{
  "num_hidden_layers": 8,
  "vocab_size": 8192,
  "hidden_act": "gelu",
  "rope_theta": 500000.0,
  "rope_fraction": 1.0,
  "qk_norm": false,
  "attn_scale": 0.125,
  "tie_word_embeddings": true,
  "init_std_up": 0.0293,
  "optimizer": "soap_variant",
  "beta1": 0.95,
  "beta2": 0.99,
  "warmup_steps": 200,
  "batch_tokens": 262144,
  "max_seq_len": 1024
}
Each number is 50 + 12 x the weight over its row's rms, rounded and kept within 0 to 99. Layers, rows and columns count from 0. The size before them is the row's rms in percent of the matrix's.

# down: layer 2 MLP down (transposed), 1920x384, rms 0.143, rows 1058-1126, columns 144-191
# up: layer 2 MLP up, 1920x384, rms 0.161, rows 1059-1127, columns 144-191
down1058 099:83 60 66 52 45 28 56 51 61 38 65 40 46 48 57 43 64 45 54 51 66 66 66 56 57 49 63 39 60 65 36 35 65 48 43 41 52 39 59 62 49 83 69 38 54 40 39 69
up1059 102:87 61 24 53 50 47 69 40 39 51 56 53 48 44 47 53 43 65 51 65 51 64 43 67 34 37 43 54 69 59 45 72 64 54 66 67 59 55 65 67 38 43 62 36 77 43 46 42
down1059 081:40 64 71 38 61 29 48 55 61 48 54 59 42 49 50 49 55 49 49 63 35 47 68 52 57 60 51 44 28 64 53 48 43 49 62 28 42 42 49 60 56 58 60 34 32 53 49 40
up1060 095:44 77 38 42 39 56 79 56 68 30 31 13 50 54 58 61 49 50 34 43 53 23 36 49 50 43 74 54 61 60 59 46 55 45 68 57 50 55 36 57 47 42 40 54 57 35 39 45
down1060 103:65 40 79 53 57 59 43 54 43 38 62 23 45 71 55 40 40 57 22 64 44 41 41 45 53 56 42 40 40 45 50 33 36 42 62 44 44 68 36 65 55 56 44 44 46 42 56 51
up1061 106:44 65 39 59 60 44 42 49 61 56 35 45 48 43 50 21 80 64 40 50 42 37 57 43 43 61 73 43 58 69 41 41 24 55 38 57 43 39 38 43 41 44 50 44 63 47 61 32
down1061 101:65 49 61 50 59 19 51 46 64 43 49 50 48 69 46 61 68 47 36 60 52 56 29 48 56 53 32 37 66 52 48 79 63 38 55 39 73 51 53 72 72 50 39 70 50 66 53 59
up1062 094:55 55 41 39 21 38 34 37 49 38 35 40 32 55 55 44 29 56 57 74 65 58 59 70 66 36 66 63 43 42 33 46 40 52 50 43 39 36 50 49 33 61 44 45 47 52 51 50
down1062 103:55 42 52 70 53 60 58 77 35 47 63 54 55 42 45 31 68 59 65 64 57 22 48 55 34 88 57 58 59 69 55 34 56 47 52 67 50 46 36 34 44 33 48 24 37 67 78 46
up1063 098:45 38 23 46 48 36 51 81 50 46 50 51 57 60 49 47 46 49 64 56 32 33 60 51 49 57 53 62 56 34 51 44 39 58 41 24 41 33 55 56 44 50 35 34 40 19 22 51
down1063 100:49 39 60 30 41 39 37 59 56 69 60 56 36 31 30 48 67 62 23 45 59 69 64 39 46 38 42 61 60 26 52 48 54 57 66 42 33 52 36 35 41 36 63 64 44 52 56 35
up1064 098:59 60 60 49 51 42 53 62 45 49 35 45 54 48 38 69 41 59 38 41 43 37 55 70 56 52 30 58 29 52 59 64 57 48 51 45 73 51 48 51 58 55 57 50 49 53 49 50
down1064 107:34 45 44 55 38 61 39 53 45 54 24 39 56 42 56 47 43 31 46 42 35 69 49 49 48 68 61 45 46 64 73 60 48 74 38 68 50 75 17 27 45 46 38 52 47 57 45 59
up1065 094:41 64 44 77 54 39 51 56 49 59 43 56 48 56 55 38 58 53 33 58 33 72 37 49 44 53 44 34 60 56 65 50 45 41 55 41 59 34 36 53 73 35 35 38 92 43 44 44
down1065 087:28 58 34 39 31 43 58 31 56 41 34 55 45 39 50 62 40 47 66 72 72 40 55 63 61 57 45 67 67 51 46 34 45 56 84 63 66 61 59 52 38 43 53 56 29 47 50 65
up1066 093:48 62 51 55 61 50 51 63 54 60 37 56 33 35 55 37 67 62 62 43 49 47 62 68 67 69 40 53 39 53 43 52 48 34 54 42 37 29 71 52 51 71 51 61 52 21 66 41
down1066 105:50 54 57 67 46 58 44 30 22 42 43 70 49 62 21 40 49 50 54 44 69 46 53 36 41 48 53 24 67 15 70 58 41 31 63 58 48 67 48 56 39 58 25 35 45 42 83 36
up1067 107:71 61 47 64 78 47 54 56 38 66 46 50 30 55 60 46 44 62 43 82 54 54 46 52 46 44 61 65 68 36 54 46 25 51 23 59 46 53 59 67 30 57 39 46 58 49 57 41
down1067 092:36 43 55 29 28 57 50 50 76 57 61 46 66 56 36 55 42 41 33 38 41 41 70 39 47 56 47 37 51 51 64 47 80 53 60 59 61 55 56 27 73 42 46 44 41 63 43 77
up1068 104:43 35 62 47 61 35 58 47 64 55 38 53 50 46 50 50 37 40 51 67 45 51 47 65 60 53 38 49 55 54 80 51 23 77 27 55 53 54 31 43 33 43 41 45 38 62 58 22
down1068 105:53 66 45 68 37 44 36 45 60 61 59 52 24 56 35 62 45 53 52 27 53 26 46 48 50 44 47 40 41 39 39 41 43 68 48 34 46 48 78 64 69 44 60 47 64 65 38 52
up1069 108:46 34 50 62 58 50 46 65 37 60 48 77 44 44 55 55 64 71 56 52 65 55 46 51 48 35 50 52 47 59 67 60 43 29 46 53 57 42 39 53 53 73 47 56 65 54 43 48
down1069 103:66 64 60 50 38 43 38 52 73 61 56 65 59 57 39 56 48 45 30 59 60 55 95 37 64 53 27 27 61 49 30 53 54 57 48 54 36 42 55 40 53 42 47 65 49 60 47 38
up1070 099:37 69 67 63 47 38 40 50 62 43 57 54 51 41 39 54 42 78 69 67 54 47 50 48 49 53 51 40 47 55 43 38 64 45 61 41 47 42 49 76 40 32 61 43 31 47 59 51
down1070 097:50 41 46 53 50 39 59 51 37 60 40 58 75 60 56 75 63 16 49 45 60 37 76 61 49 53 73 48 38 52 51 52 56 49 26 41 45 60 39 45 46 54 56 62 61 81 66 61
up1071 108:52 27 55 30 40 40 59 46 56 65 84 40 60 35 53 31 52 59 21 54 28 58 78 36 39 42 62 55 63 15 44 38 46 48 42 52 36 45 26 68 52 49 63 42 69 40 48 26
down1071 084:54 47 41 73 48 50 41 44 43 16 38 39 51 53 55 55 35 58 64 28 54 44 37 48 51 54 56 44 56 79 67 60 46 39 54 45 51 56 60 29 31 53 43 51 38 57 45 68
up1072 096:41 33 45 54 58 40 43 27 53 68 46 54 40 66 42 44 52 50 34 69 43 40 54 53 66 45 57 26 54 49 69 38 46 32 51 53 64 47 44 31 36 46 29 45 54 49 48 42
down1072 103:56 48 69 65 48 76 58 47 47 58 48 53 36 44 77 62 51 45 55 59 64 54 68 47 39 73 58 70 47 53 39 62 45 49 72 40 50 65 48 54 47 50 42 64 52 37 53 53
up1073 108:42 51 50 46 42 34 58 61 64 54 42 64 55 68 42 50 41 31 46 67 50 40 59 51 35 55 27 47 46 47 41 66 33 64 29 38 49 54 61 40 56 75 35 37 51 49 54 32
down1073 107:44 55 43 37 31 43 54 44 55 35 44 48 37 49 69 61 67 56 42 54 63 62 48 44 60 42 36 49 49 57 66 70 73 66 36 65 51 31 22 66 42 54 56 44 31 42 54 69
up1074 089:58 50 36 53 43 58 52 55 55 43 41 44 41 23 52 59 32 40 25 48 71 40 44 51 67 45 66 40 44 40 52 39 47 60 59 55 52 57 52 54 36 47 46 77 39 53 33 77
down1074 098:22 58 49 51 49 53 30 54 26 32 52 42 62 57 57 36 45 70 43 46 36 70 40 44 42 64 37 42 78 53 40 51 56 41 35 22 51 26 65 52 52 38 52 65 47 41 39 48
up1075 110:65 35 32 63 52 48 48 41 38 69 39 23 72 55 38 67 29 59 50 60 40 51 37 64 44 43 56 54 44 57 45 70 64 53 55 54 56 42 87 56 61 44 38 27 55 51 54 50
down1075 107:38 70 53 60 38 53 39 61 28 41 47 55 64 23 54 28 59 52 39 35 63 48 70 60 61 66 43 45 65 55 48 52 62 21 47 37 47 42 37 37 54 41 57 59 53 24 45 18
up1076 100:42 44 44 43 31 45 52 53 48 57 46 51 49 48 39 88 45 46 47 27 43 47 49 49 84 39 46 47 43 52 71 54 53 44 78 57 51 47 54 45 43 45 52 62 25 74 68 62
down1076 094:49 59 58 41 59 72 61 63 50 48 48 59 60 52 64 61 63 75 23 83 57 69 54 38 49 71 70 39 57 41 41 59 50 47 54 34 35 65 48 63 52 48 39 49 58 41 50 53
up1077 110:52 51 56 33 42 50 66 42 34 61 30 59 50 72 62 35 46 57 40 71 50 30 21 49 42 48 82 63 39 52 39 63 58 55 63 29 64 64 63 56 44 49 46 51 22 31 34 46
down1077 104:51 63 61 27 55 55 43 50 72 67 55 67 40 68 40 47 60 30 60 62 37 18 60 47 48 34 32 36 47 45 53 42 60 46 55 61 73 29 64 44 68 55 57 61 39 63 45 46
up1078 109:42 40 43 46 37 58 38 40 56 52 52 70 47 50 59 55 55 68 50 56 35 29 61 64 48 58 50 40 22 50 52 57 58 57 43 44 62 22 48 50 58 54 31 44 63 44 42 43
down1078 103:54 59 58 44 72 42 67 36 55 58 35 59 49 41 43 65 47 58 64 63 66 67 33 28 52 59 47 33 61 30 36 43 50 43 64 55 63 75 67 20 48 48 58 65 46 61 59 40
up1079 105:72 67 61 60 48 52 52 57 38 58 54 46 58 41 46 34 42 68 50 45 18 65 57 42 55 49 52 53 65 49 44 60 36 41 55 52 53 61 66 45 51 57 51 42 46 57 58 21
down1079 095:52 53 61 44 67 55 47 47 51 39 68 51 40 57 56 55 41 37 35 28 71 43 80 47 58 66 52 24 43 60 55 54 52 35 54 55 45 42 44 61 41 56 46 37 50 61 25 39
up1080 097:35 53 42 62 43 33 35 56 56 33 59 35 63 46 26 56 47 30 31 25 58 47 52 62 52 64 33 60 57 66 48 55 39 23 46 49 29 46 42 70 45 23 52 41 47 77 37 46
down1080 097:49 41 49 79 54 45 53 44 48 67 48 69 50 43 58 56 51 69 71 40 52 50 51 60 58 59 50 59 72 22 43 43 72 61 48 61 36 44 36 46 65 44 33 35 62 36 40 56
up1081 103:43 64 49 54 52 57 48 36 57 59 57 51 55 36 51 32 36 62 54 20 57 41 54 59 36 38 20 77 61 37 39 62 46 64 59 39 47 52 62 50 56 64 14 55 67 69 57 37
down1081 116:45 32 48 48 47 29 40 51 46 63 57 49 51 43 50 35 49 31 45 68 28 28 55 51 57 47 50 70 72 52 40 60 61 56 52 44 35 37 65 41 43 38 44 43 25 58 58 61
up1082 102:38 59 65 76 60 58 63 53 58 46 32 51 36 52 45 55 47 64 40 39 60 61 62 53 43 43 31 52 40 55 62 49 61 31 64 50 40 38 33 37 41 36 67 53 58 61 46 52
down1082 094:39 47 39 37 34 68 18 46 25 51 76 47 63 55 58 60 62 46 62 49 37 44 60 58 43 41 36 45 61 48 37 50 40 68 44 57 53 56 66 54 71 69 55 38 45 54 53 71
up1083 095:42 48 53 74 57 33 70 59 26 35 59 39 34 60 61 73 38 48 49 44 44 53 49 33 53 48 41 43 44 49 54 64 40 52 75 41 61 31 33 35 53 48 39 59 55 51 53 42
down1083 099:58 50 47 39 54 64 49 50 54 40 46 43 51 55 49 49 37 33 48 56 48 56 62 55 43 37 75 49 50 44 23 21 61 38 60 56 36 60 55 46 61 54 51 68 63 69 49 39
up1084 101:61 34 51 54 50 42 44 54 50 70 37 44 45 60 50 65 51 64 54 49 65 41 49 48 38 39 31 54 64 37 45 33 41 58 45 62 45 58 35 43 33 75 37 52 69 54 50 37
down1084 092:52 48 57 31 59 61 51 46 46 40 55 67 34 58 47 40 43 40 58 43 51 65 47 44 48 63 64 39 34 64 41 39 55 30 42 55 45 48 50 56 50 17 35 31 37 53 37 62
up1085 100:40 67 49 48 54 54 72 48 52 48 56 51 43 59 64 46 38 67 63 33 41 48 48 63 28 46 46 60 46 52 29 47 83 53 47 59 54 58 62 28 68 50 18 55 61 30 51 44
down1085 105:50 49 73 51 54 41 45 22 63 55 55 67 70 46 59 43 34 36 34 56 44 38 47 57 39 41 39 50 44 53 61 50 63 68 18 44 39 65 28 38 52 30 35 45 80 54 65 58
up1086 103:36 62 56 58 21 42 47 56 54 58 59 75 47 31 38 57 43 49 38 55 59 33 63 56 40 44 56 72 37 40 72 32 46 50 39 55 47 59 42 27 58 56 36 59 61 71 68 45
down1086 105:58 48 51 54 84 71 49 39 54 59 46 32 60 57 52 41 48 44 53 32 55 43 55 63 51 61 56 58 54 61 28 47 54 46 60 64 26 54 39 42 53 68 35 43 45 58 47 50
up1087 111:57 69 52 57 36 43 53 49 51 59 43 58 40 57 45 61 33 66 62 36 33 37 37 67 69 35 50 43 45 48 42 54 53 67 66 47 31 45 53 43 45 28 73 63 49 72 57 40
down1087 112:12 54 57 77 45 47 37 72 65 72 64 48 57 39 65 73 39 53 63 61 36 55 49 39 35 53 40 45 40 42 52 72 52 65 53 50 53 46 25 63 59 34 54 60 31 49 57 39
up1088 103:41 60 71 40 40 34 42 35 50 61 67 53 38 61 50 52 45 61 58 45 48 37 63 41 43 34 53 64 42 52 64 40 36 63 37 54 47 48 49 55 55 38 33 45 26 56 49 54
down1088 086:71 29 35 41 57 40 71 64 70 38 43 48 53 53 48 36 74 39 58 52 57 35 47 44 51 60 77 40 37 61 37 69 50 42 69 64 74 44 66 48 53 44 45 48 54 47 46 56
up1089 100:53 37 63 54 60 79 28 48 47 61 65 61 62 30 44 60 53 48 69 50 49 34 40 47 60 52 28 50 54 55 26 76 50 54 55 40 35 54 49 29 55 40 40 57 24 30 55 35
down1089 101:60 48 54 56 47 44 45 27 65 33 61 25 39 65 58 44 66 29 52 58 52 60 53 74 63 33 59 40 41 67 64 56 43 61 37 43 53 30 69 53 37 70 44 46 71 58 46 42
up1090 100:38 57 57 66 38 56 56 44 39 59 66 36 28 46 43 47 38 72 34 34 73 55 42 45 44 55 54 69 52 53 58 61 41 54 39 73 17 33 68 75 47 55 50 41 17 44 39 33
down1090 100:70 31 51 35 55 49 39 56 44 34 60 37 51 65 83 75 51 61 54 40 43 57 32 46 44 30 41 43 46 52 47 36 51 46 47 37 43 39 30 40 33 50 68 39 28 61 49 38
up1091 101:54 69 56 46 44 67 68 38 64 49 40 32 58 86 48 41 36 45 53 52 58 40 57 51 53 65 76 52 44 36 43 56 37 25 58 42 48 30 40 57 68 63 71 47 36 61 50 59
down1091 095:27 32 44 53 60 34 63 38 34 30 50 56 52 37 51 51 46 44 51 74 29 36 59 61 45 58 50 57 48 48 53 50 41 65 65 46 40 48 50 34 52 35 32 71 57 28 39 26
up1092 098:37 52 57 48 22 53 54 67 49 52 46 54 63 44 51 72 23 42 64 54 60 49 75 53 36 53 42 48 42 76 40 56 55 51 49 32 53 52 42 49 43 52 66 47 54 51 58 45
down1092 092:53 52 59 55 66 45 53 47 45 59 57 43 52 77 38 48 58 52 38 28 54 34 60 45 53 49 40 45 54 46 49 62 34 54 38 52 65 32 59 63 34 44 68 56 56 38 67 68
up1093 096:46 52 51 52 39 77 58 63 53 47 20 56 57 41 48 48 44 63 55 46 46 59 24 52 58 45 56 74 27 50 59 41 51 42 48 85 54 80 43 73 60 72 27 57 63 49 40 68
down1093 095:56 42 58 74 45 36 60 45 48 68 65 67 52 49 65 59 57 28 44 56 44 47 43 56 58 27 63 13 50 46 56 51 62 50 44 27 50 42 36 39 55 54 61 46 65 27 42 50
up1094 100:36 35 29 46 42 51 43 35 58 52 49 27 47 58 60 54 30 48 30 60 65 52 45 37 44 45 56 59 36 45 37 29 62 63 48 52 47 63 59 66 37 50 43 38 55 50 58 29
down1094 100:73 47 58 51 47 57 37 41 48 75 53 57 53 28 43 59 65 50 40 56 66 36 32 52 41 53 48 43 51 51 59 49 31 19 65 25 44 47 60 74 74 56 62 48 37 71 32 38
up1095 105:33 65 62 38 48 32 54 33 43 66 47 52 55 54 55 40 11 60 45 46 47 57 69 49 34 33 48 62 44 59 45 43 59 56 52 51 40 33 56 45 27 43 41 37 47 16 52 45
down1095 094:56 51 36 54 27 67 33 31 38 34 30 20 45 40 28 50 76 42 71 49 50 54 56 46 51 64 51 50 35 51 52 55 35 68 51 56 64 26 28 34 54 34 50 63 55 58 48 50
up1096 096:52 57 53 47 57 73 46 73 56 50 49 54 29 58 49 41 44 71 65 56 48 51 47 40 52 45 57 57 32 45 31 52 50 78 49 62 56 43 46 51 57 60 48 61 44 63 41 56
down1096 099:52 49 45 49 71 34 32 45 46 48 47 58 64 62 32 58 58 46 36 54 56 71 45 51 60 66 54 49 45 57 70 42 51 35 43 48 64 73 59 62 50 71 65 39 47 40 53 55
up1097 107:44 36 38 76 70 42 64 58 59 47 41 73 27 53 62 41 62 60 48 63 57 53 59 71 44 57 57 48 41 51 48 61 69 48 59 60 55 71 55 45 71 68 36 49 43 46 56 53
down1097 105:47 52 42 65 43 38 61 42 73 36 51 50 52 46 52 49 39 29 55 30 64 42 47 43 47 49 70 48 56 62 36 52 41 50 70 50 31 58 27 75 67 57 61 41 43 40 67 42
up1098 105:32 52 60 54 47 47 62 56 45 35 67 48 46 46 34 41 59 59 57 41 57 69 56 36 46 58 51 64 50 55 79 33 44 38 50 62 56 35 41 51 45 34 53 44 81 47 47 46
down1098 089:62 41 44 46 72 53 56 38 39 77 53 44 40 55 57 47 48 48 62 63 51 33 49 72 60 28 49 37 30 45 25 62 59 44 55 35 45 67 50 39 58 47 46 44 39 48 56 56
up1099 105:37 36 59 27 64 64 53 39 32 49 40 47 45 54 37 46 40 56 64 63 22 59 47 52 57 64 69 52 46 58 41 41 44 56 45 44 52 53 43 58 39 34 60 36 36 49 58 44
down1099 101:49 75 47 78 45 61 66 33 61 45 56 56 42 50 41 63 57 41 43 39 58 57 57 41 50 48 45 34 39 37 57 62 25 37 54 40 49 59 42 49 31 58 67 58 57 56 49 45
up1100 097:37 67 36 45 56 42 73 55 36 29 53 49 47 65 66 46 62 52 44 48 46 31 38 65 57 55 57 36 51 28 53 40 40 55 35 55 70 51 46 69 23 64 45 70 49 58 72 41
down1100 106:82 29 46 32 50 35 41 56 46 62 39 59 45 41 37 41 64 56 59 55 54 49 50 35 69 37 45 55 40 66 40 63 48 44 60 61 34 60 69 65 54 61 39 57 69 53 32 55
up1101 100:71 58 32 58 50 42 65 26 45 44 57 42 58 46 46 48 59 55 33 43 42 54 39 57 45 37 39 49 52 61 32 68 53 47 67 42 34 60 45 63 57 61 42 66 33 60 42 49
down1101 111:58 41 33 33 55 31 45 58 45 55 44 38 33 52 19 48 34 19 53 36 49 55 55 50 54 55 58 52 48 73 64 51 37 67 49 35 27 64 56 49 47 38 48 47 53 53 54 62
up1102 092:61 40 52 62 48 62 59 33 49 43 34 26 47 29 62 35 51 31 40 67 60 61 40 41 57 49 62 51 53 58 65 60 69 71 53 52 51 52 39 63 69 34 42 73 65 45 60 38
down1102 101:29 60 41 46 42 48 60 56 48 57 65 46 50 50 66 45 69 27 30 48 51 41 50 58 36 38 55 50 38 44 57 53 68 59 50 58 43 43 52 57 40 55 48 50 43 55 40 55
up1103 099:56 42 60 45 64 57 54 42 54 31 62 21 40 73 56 47 74 45 60 65 39 42 68 64 45 54 42 49 67 40 41 62 41 76 59 46 56 40 42 63 42 27 47 25 24 50 44 68
down1103 099:46 49 48 45 53 53 49 49 55 54 60 41 52 43 49 64 58 26 53 50 53 50 35 63 60 43 62 41 65 51 56 70 36 45 43 57 51 43 42 43 62 51 79 65 59 48 54 56
up1104 094:39 53 51 57 32 55 51 49 61 60 52 58 58 62 47 31 70 35 67 50 46 34 42 38 42 56 59 36 76 39 66 36 58 39 52 60 65 62 42 54 31 47 39 47 63 40 53 31
down1104 100:45 28 48 61 42 41 57 58 55 42 57 40 34 63 58 53 50 59 69 62 52 50 62 54 64 38 44 58 54 51 30 60 44 50 46 49 25 39 47 54 60 70 52 47 48 54 56 40
up1105 104:48 52 46 55 71 59 59 41 51 62 56 50 51 71 47 47 64 75 57 35 52 41 37 55 45 46 38 45 53 50 66 51 50 47 61 66 67 46 57 23 59 44 65 57 25 72 37 55
down1105 107:44 58 49 33 45 62 50 60 85 38 44 61 57 29 47 52 53 52 52 51 42 56 33 60 47 50 59 22 49 37 44 47 65 65 46 50 65 60 44 44 66 66 23 79 28 54 42 36
up1106 103:39 51 49 50 41 48 37 47 64 52 55 29 65 55 38 59 69 44 51 59 43 57 43 45 60 39 46 53 45 55 40 55 71 54 54 43 53 44 40 37 45 56 49 42 29 49 35 39
down1106 111:68 54 31 36 32 45 38 35 47 30 30 54 41 54 55 51 48 83 76 59 60 44 33 65 52 42 37 54 64 56 80 51 52 54 40 36 67 75 75 54 47 48 50 57 42 26 52 49
up1107 097:54 60 31 74 55 51 51 30 49 55 48 32 52 48 55 28 29 60 59 58 60 41 72 31 56 48 52 45 43 48 58 69 46 44 65 45 66 53 68 46 38 49 54 60 45 38 29 61
down1107 091:39 48 56 51 32 51 54 39 18 64 46 41 23 27 39 61 38 69 53 56 37 50 54 41 58 38 59 46 31 51 61 39 56 71 61 57 53 57 50 40 38 46 50 09 44 46 54 38
up1108 109:52 36 66 39 39 66 73 43 62 59 63 58 37 44 74 37 39 45 49 37 27 35 62 54 53 32 44 70 38 55 54 72 58 52 55 46 48 48 60 49 49 37 59 37 38 48 26 54
down1108 103:32 43 36 53 42 65 69 69 36 49 46 24 62 40 47 40 55 49 19 57 54 60 48 64 39 64 37 41 51 28 62 60 68 50 65 37 59 59 54 58 74 29 64 60 48 57 60 53
up1109 095:26 59 54 52 72 66 44 60 60 57 46 63 47 38 55 29 52 47 59 66 23 56 64 52 62 57 68 43 51 65 49 53 43 36 57 66 35 52 36 54 47 48 39 77 42 32 53 42
down1109 104:69 39 48 22 85 63 56 51 42 66 77 55 36 33 30 54 57 29 38 40 44 54 77 45 55 66 54 67 32 33 50 42 45 58 70 72 65 57 48 49 62 61 76 64 35 71 61 59
up1110 099:64 62 56 50 46 71 40 57 37 65 39 24 36 59 55 27 35 37 40 51 32 44 49 44 48 49 64 42 65 69 52 36 40 61 70 56 50 37 60 65 58 37 43 64 55 51 38 53
down1110 104:16 51 43 41 56 51 52 46 57 31 35 54 41 44 21 71 60 41 50 40 53 49 31 28 33 41 57 72 45 35 43 53 46 57 50 49 33 43 20 44 71 38 53 34 56 40 77 50
up1111 094:23 52 50 78 45 53 64 47 64 60 44 48 47 34 37 24 58 40 40 62 60 53 71 33 50 59 46 53 43 58 40 47 36 51 58 36 70 34 81 57 46 65 44 58 60 53 56 52
down1111 097:59 63 61 48 39 38 54 36 41 42 71 54 48 49 39 60 71 63 48 45 62 60 43 56 54 20 60 45 74 44 68 44 47 52 61 41 54 42 56 53 62 21 42 48 55 55 28 52
up1112 098:47 52 43 66 49 68 54 33 52 44 65 73 31 61 29 36 73 59 75 56 44 49 48 56 50 43 47 57 57 65 37 50 46 31 65 52 58 73 54 43 52 66 55 61 53 51 36 56
down1112 102:42 35 69 54 79 51 56 46 50 50 23 38 46 45 67 50 52 47 67 46 57 66 25 48 67 40 41 29 36 60 58 67 43 61 47 48 71 45 53 44 48 55 49 61 41 51 43 44
up1113 103:50 63 44 35 67 46 40 53 47 59 47 49 74 46 55 62 52 50 50 32 63 53 49 47 52 46 70 47 70 59 49 52 56 60 59 63 43 49 45 51 35 64 34 59 38 46 43 40
down1113 102:48 19 58 26 62 61 51 44 68 47 25 58 31 47 57 52 64 49 35 29 51 57 75 60 57 51 40 42 48 43 42 52 32 43 40 72 57 50 57 40 39 62 34 60 55 43 52 56
up1114 092:30 56 63 47 44 52 52 30 52 57 63 53 48 47 47 55 51 57 60 47 67 57 30 65 48 51 56 22 66 50 31 56 57 66 49 60 32 65 43 54 16 51 48 42 46 48 47 45
down1114 107:59 70 20 38 73 56 37 33 26 52 66 41 52 39 53 46 62 62 43 33 31 68 41 41 56 48 65 34 50 41 68 69 55 40 52 69 72 53 71 43 58 49 33 41 43 64 57 79
up1115 096:48 51 22 64 46 41 37 56 44 60 34 24 54 40 61 51 60 31 57 40 51 83 39 48 44 55 62 43 57 21 42 57 50 41 53 66 50 38 45 60 56 32 44 57 48 46 55 56
down1115 090:63 58 60 28 34 57 46 37 46 42 34 68 26 50 61 43 38 49 55 36 41 42 72 43 33 46 61 51 30 43 69 37 37 49 54 40 40 45 42 54 47 61 41 49 44 62 44 41
up1116 100:32 47 28 44 65 48 45 26 57 59 49 49 46 55 56 64 37 50 42 59 52 48 72 44 59 66 52 58 54 40 45 29 30 58 48 29 48 37 44 56 31 56 40 41 30 48 54 60
down1116 105:67 52 61 45 56 72 42 50 39 50 65 65 62 45 36 67 64 58 48 52 66 65 25 37 37 58 53 55 50 67 62 32 45 42 42 47 45 31 55 55 84 66 45 45 58 66 55 38
up1117 103:53 60 40 56 26 46 47 38 41 50 54 47 52 59 28 42 54 58 71 68 26 54 55 38 63 53 64 73 57 57 64 25 77 64 46 42 62 57 19 61 54 28 44 46 51 55 48 41
down1117 107:53 56 78 61 57 55 69 40 42 39 46 47 43 71 63 45 62 36 50 37 62 54 60 58 46 54 53 74 54 54 57 55 44 63 32 52 27 47 46 53 25 50 56 51 55 45 58 47
up1118 096:55 58 58 54 39 43 44 53 61 27 59 69 48 51 59 50 25 56 70 39 48 55 53 36 39 54 45 60 30 47 54 47 54 58 48 53 39 47 48 45 39 50 39 77 54 58 24 38
down1118 096:41 51 43 44 47 49 36 56 40 63 62 29 61 51 45 56 54 32 29 45 42 88 54 78 50 29 38 42 59 67 38 39 48 52 64 60 73 65 66 57 63 49 64 24 58 46 48 50
up1119 099:24 75 41 44 68 57 59 38 37 40 42 52 48 45 36 51 63 40 36 74 76 45 56 41 21 59 51 59 55 68 58 64 42 49 69 45 33 41 45 46 53 24 52 75 68 75 79 54
down1119 094:50 38 43 28 47 46 74 65 42 41 57 56 51 50 60 50 49 51 48 51 22 61 42 39 77 54 37 53 61 37 25 61 33 67 44 60 43 73 56 56 42 74 53 44 44 36 28 42
up1120 095:61 60 31 51 27 35 41 43 42 41 67 34 49 38 56 58 43 71 59 57 50 56 55 58 54 57 44 69 50 55 39 38 31 57 83 47 68 58 45 40 31 58 45 50 51 48 56 67
down1120 096:41 50 63 57 46 56 62 47 47 55 51 73 35 47 30 54 68 29 42 52 27 40 50 56 34 48 40 44 65 49 65 46 67 70 44 41 31 32 57 44 58 52 51 62 63 69 60 34
up1121 094:73 50 59 56 67 78 56 58 59 54 38 39 39 46 48 50 55 37 44 48 56 50 39 45 56 47 33 59 62 24 51 35 55 66 50 50 49 37 75 41 41 52 59 70 35 35 28 44
down1121 091:47 59 60 62 47 36 44 44 45 63 52 52 46 40 40 58 40 50 62 55 51 56 43 44 22 37 69 47 32 69 59 55 42 48 51 48 60 60 34 58 71 62 45 53 64 60 52 46
up1122 099:49 47 34 47 48 43 21 47 35 40 56 51 51 55 47 71 57 55 62 35 58 60 53 54 52 56 48 47 55 50 29 60 45 45 56 51 51 62 49 41 38 52 53 78 68 70 55 73
down1122 106:48 58 66 35 53 31 60 45 57 70 44 61 36 44 56 61 59 49 24 68 50 77 44 56 52 39 64 54 35 39 49 38 46 48 37 42 56 47 53 67 42 58 51 33 39 34 51 46
up1123 106:44 61 32 52 22 52 37 73 48 58 64 46 65 51 45 72 49 29 59 58 59 46 63 51 31 52 57 50 64 67 57 61 55 65 58 58 35 36 44 42 66 34 67 43 41 40 38 48
down1123 115:53 32 50 52 65 50 57 28 37 62 32 50 54 32 62 66 53 56 47 39 61 69 56 50 41 52 52 60 64 61 29 42 45 64 67 23 50 50 40 42 57 42 85 67 40 37 58 57
up1124 102:37 63 44 57 38 62 53 42 42 51 45 59 55 44 41 58 62 71 34 42 64 56 61 50 36 39 51 50 57 60 58 55 50 45 40 63 31 52 59 75 74 48 54 49 54 53 77 49
down1124 100:63 56 52 42 51 54 61 51 42 21 45 30 30 35 61 62 65 57 42 37 33 54 66 43 46 28 60 52 49 27 45 38 29 49 56 67 40 57 41 38 41 29 33 46 72 37 33 35
up1125 097:50 56 70 48 60 72 53 59 47 70 57 49 65 53 69 69 30 46 51 43 49 61 55 49 62 51 56 56 42 45 46 36 51 67 39 18 51 47 71 50 29 45 33 74 57 61 29 58
down1125 105:36 58 65 71 49 46 53 31 33 74 39 64 46 56 56 36 38 68 21 32 38 56 63 40 53 51 55 38 37 55 47 48 70 36 62 15 34 32 64 59 47 21 37 45 57 43 57 51
up1126 103:46 65 58 34 51 61 60 50 71 59 58 01 46 46 54 47 56 45 44 72 38 56 48 47 43 54 30 38 35 54 54 47 61 57 57 44 58 61 46 45 58 55 56 34 48 48 39 46
down1126 104:35 57 64 41 64 46 58 65 46 50 49 45 50 36 51 48 49 52 50 63 43 66 62 47 64 54 44 49 46 71 62 47 49 47 48 62 26 35 39 52 51 47 64 49 35 71 28 54
up1127 100:40 63 47 46 56 59 60 56 62 40 49 43 51 57 56 61 12 45 60 33 50 46 65 36 52 44 75 69 42 43 49 74 60 61 54 41 47 38 52 65 70 48 54 43 64 51 59 59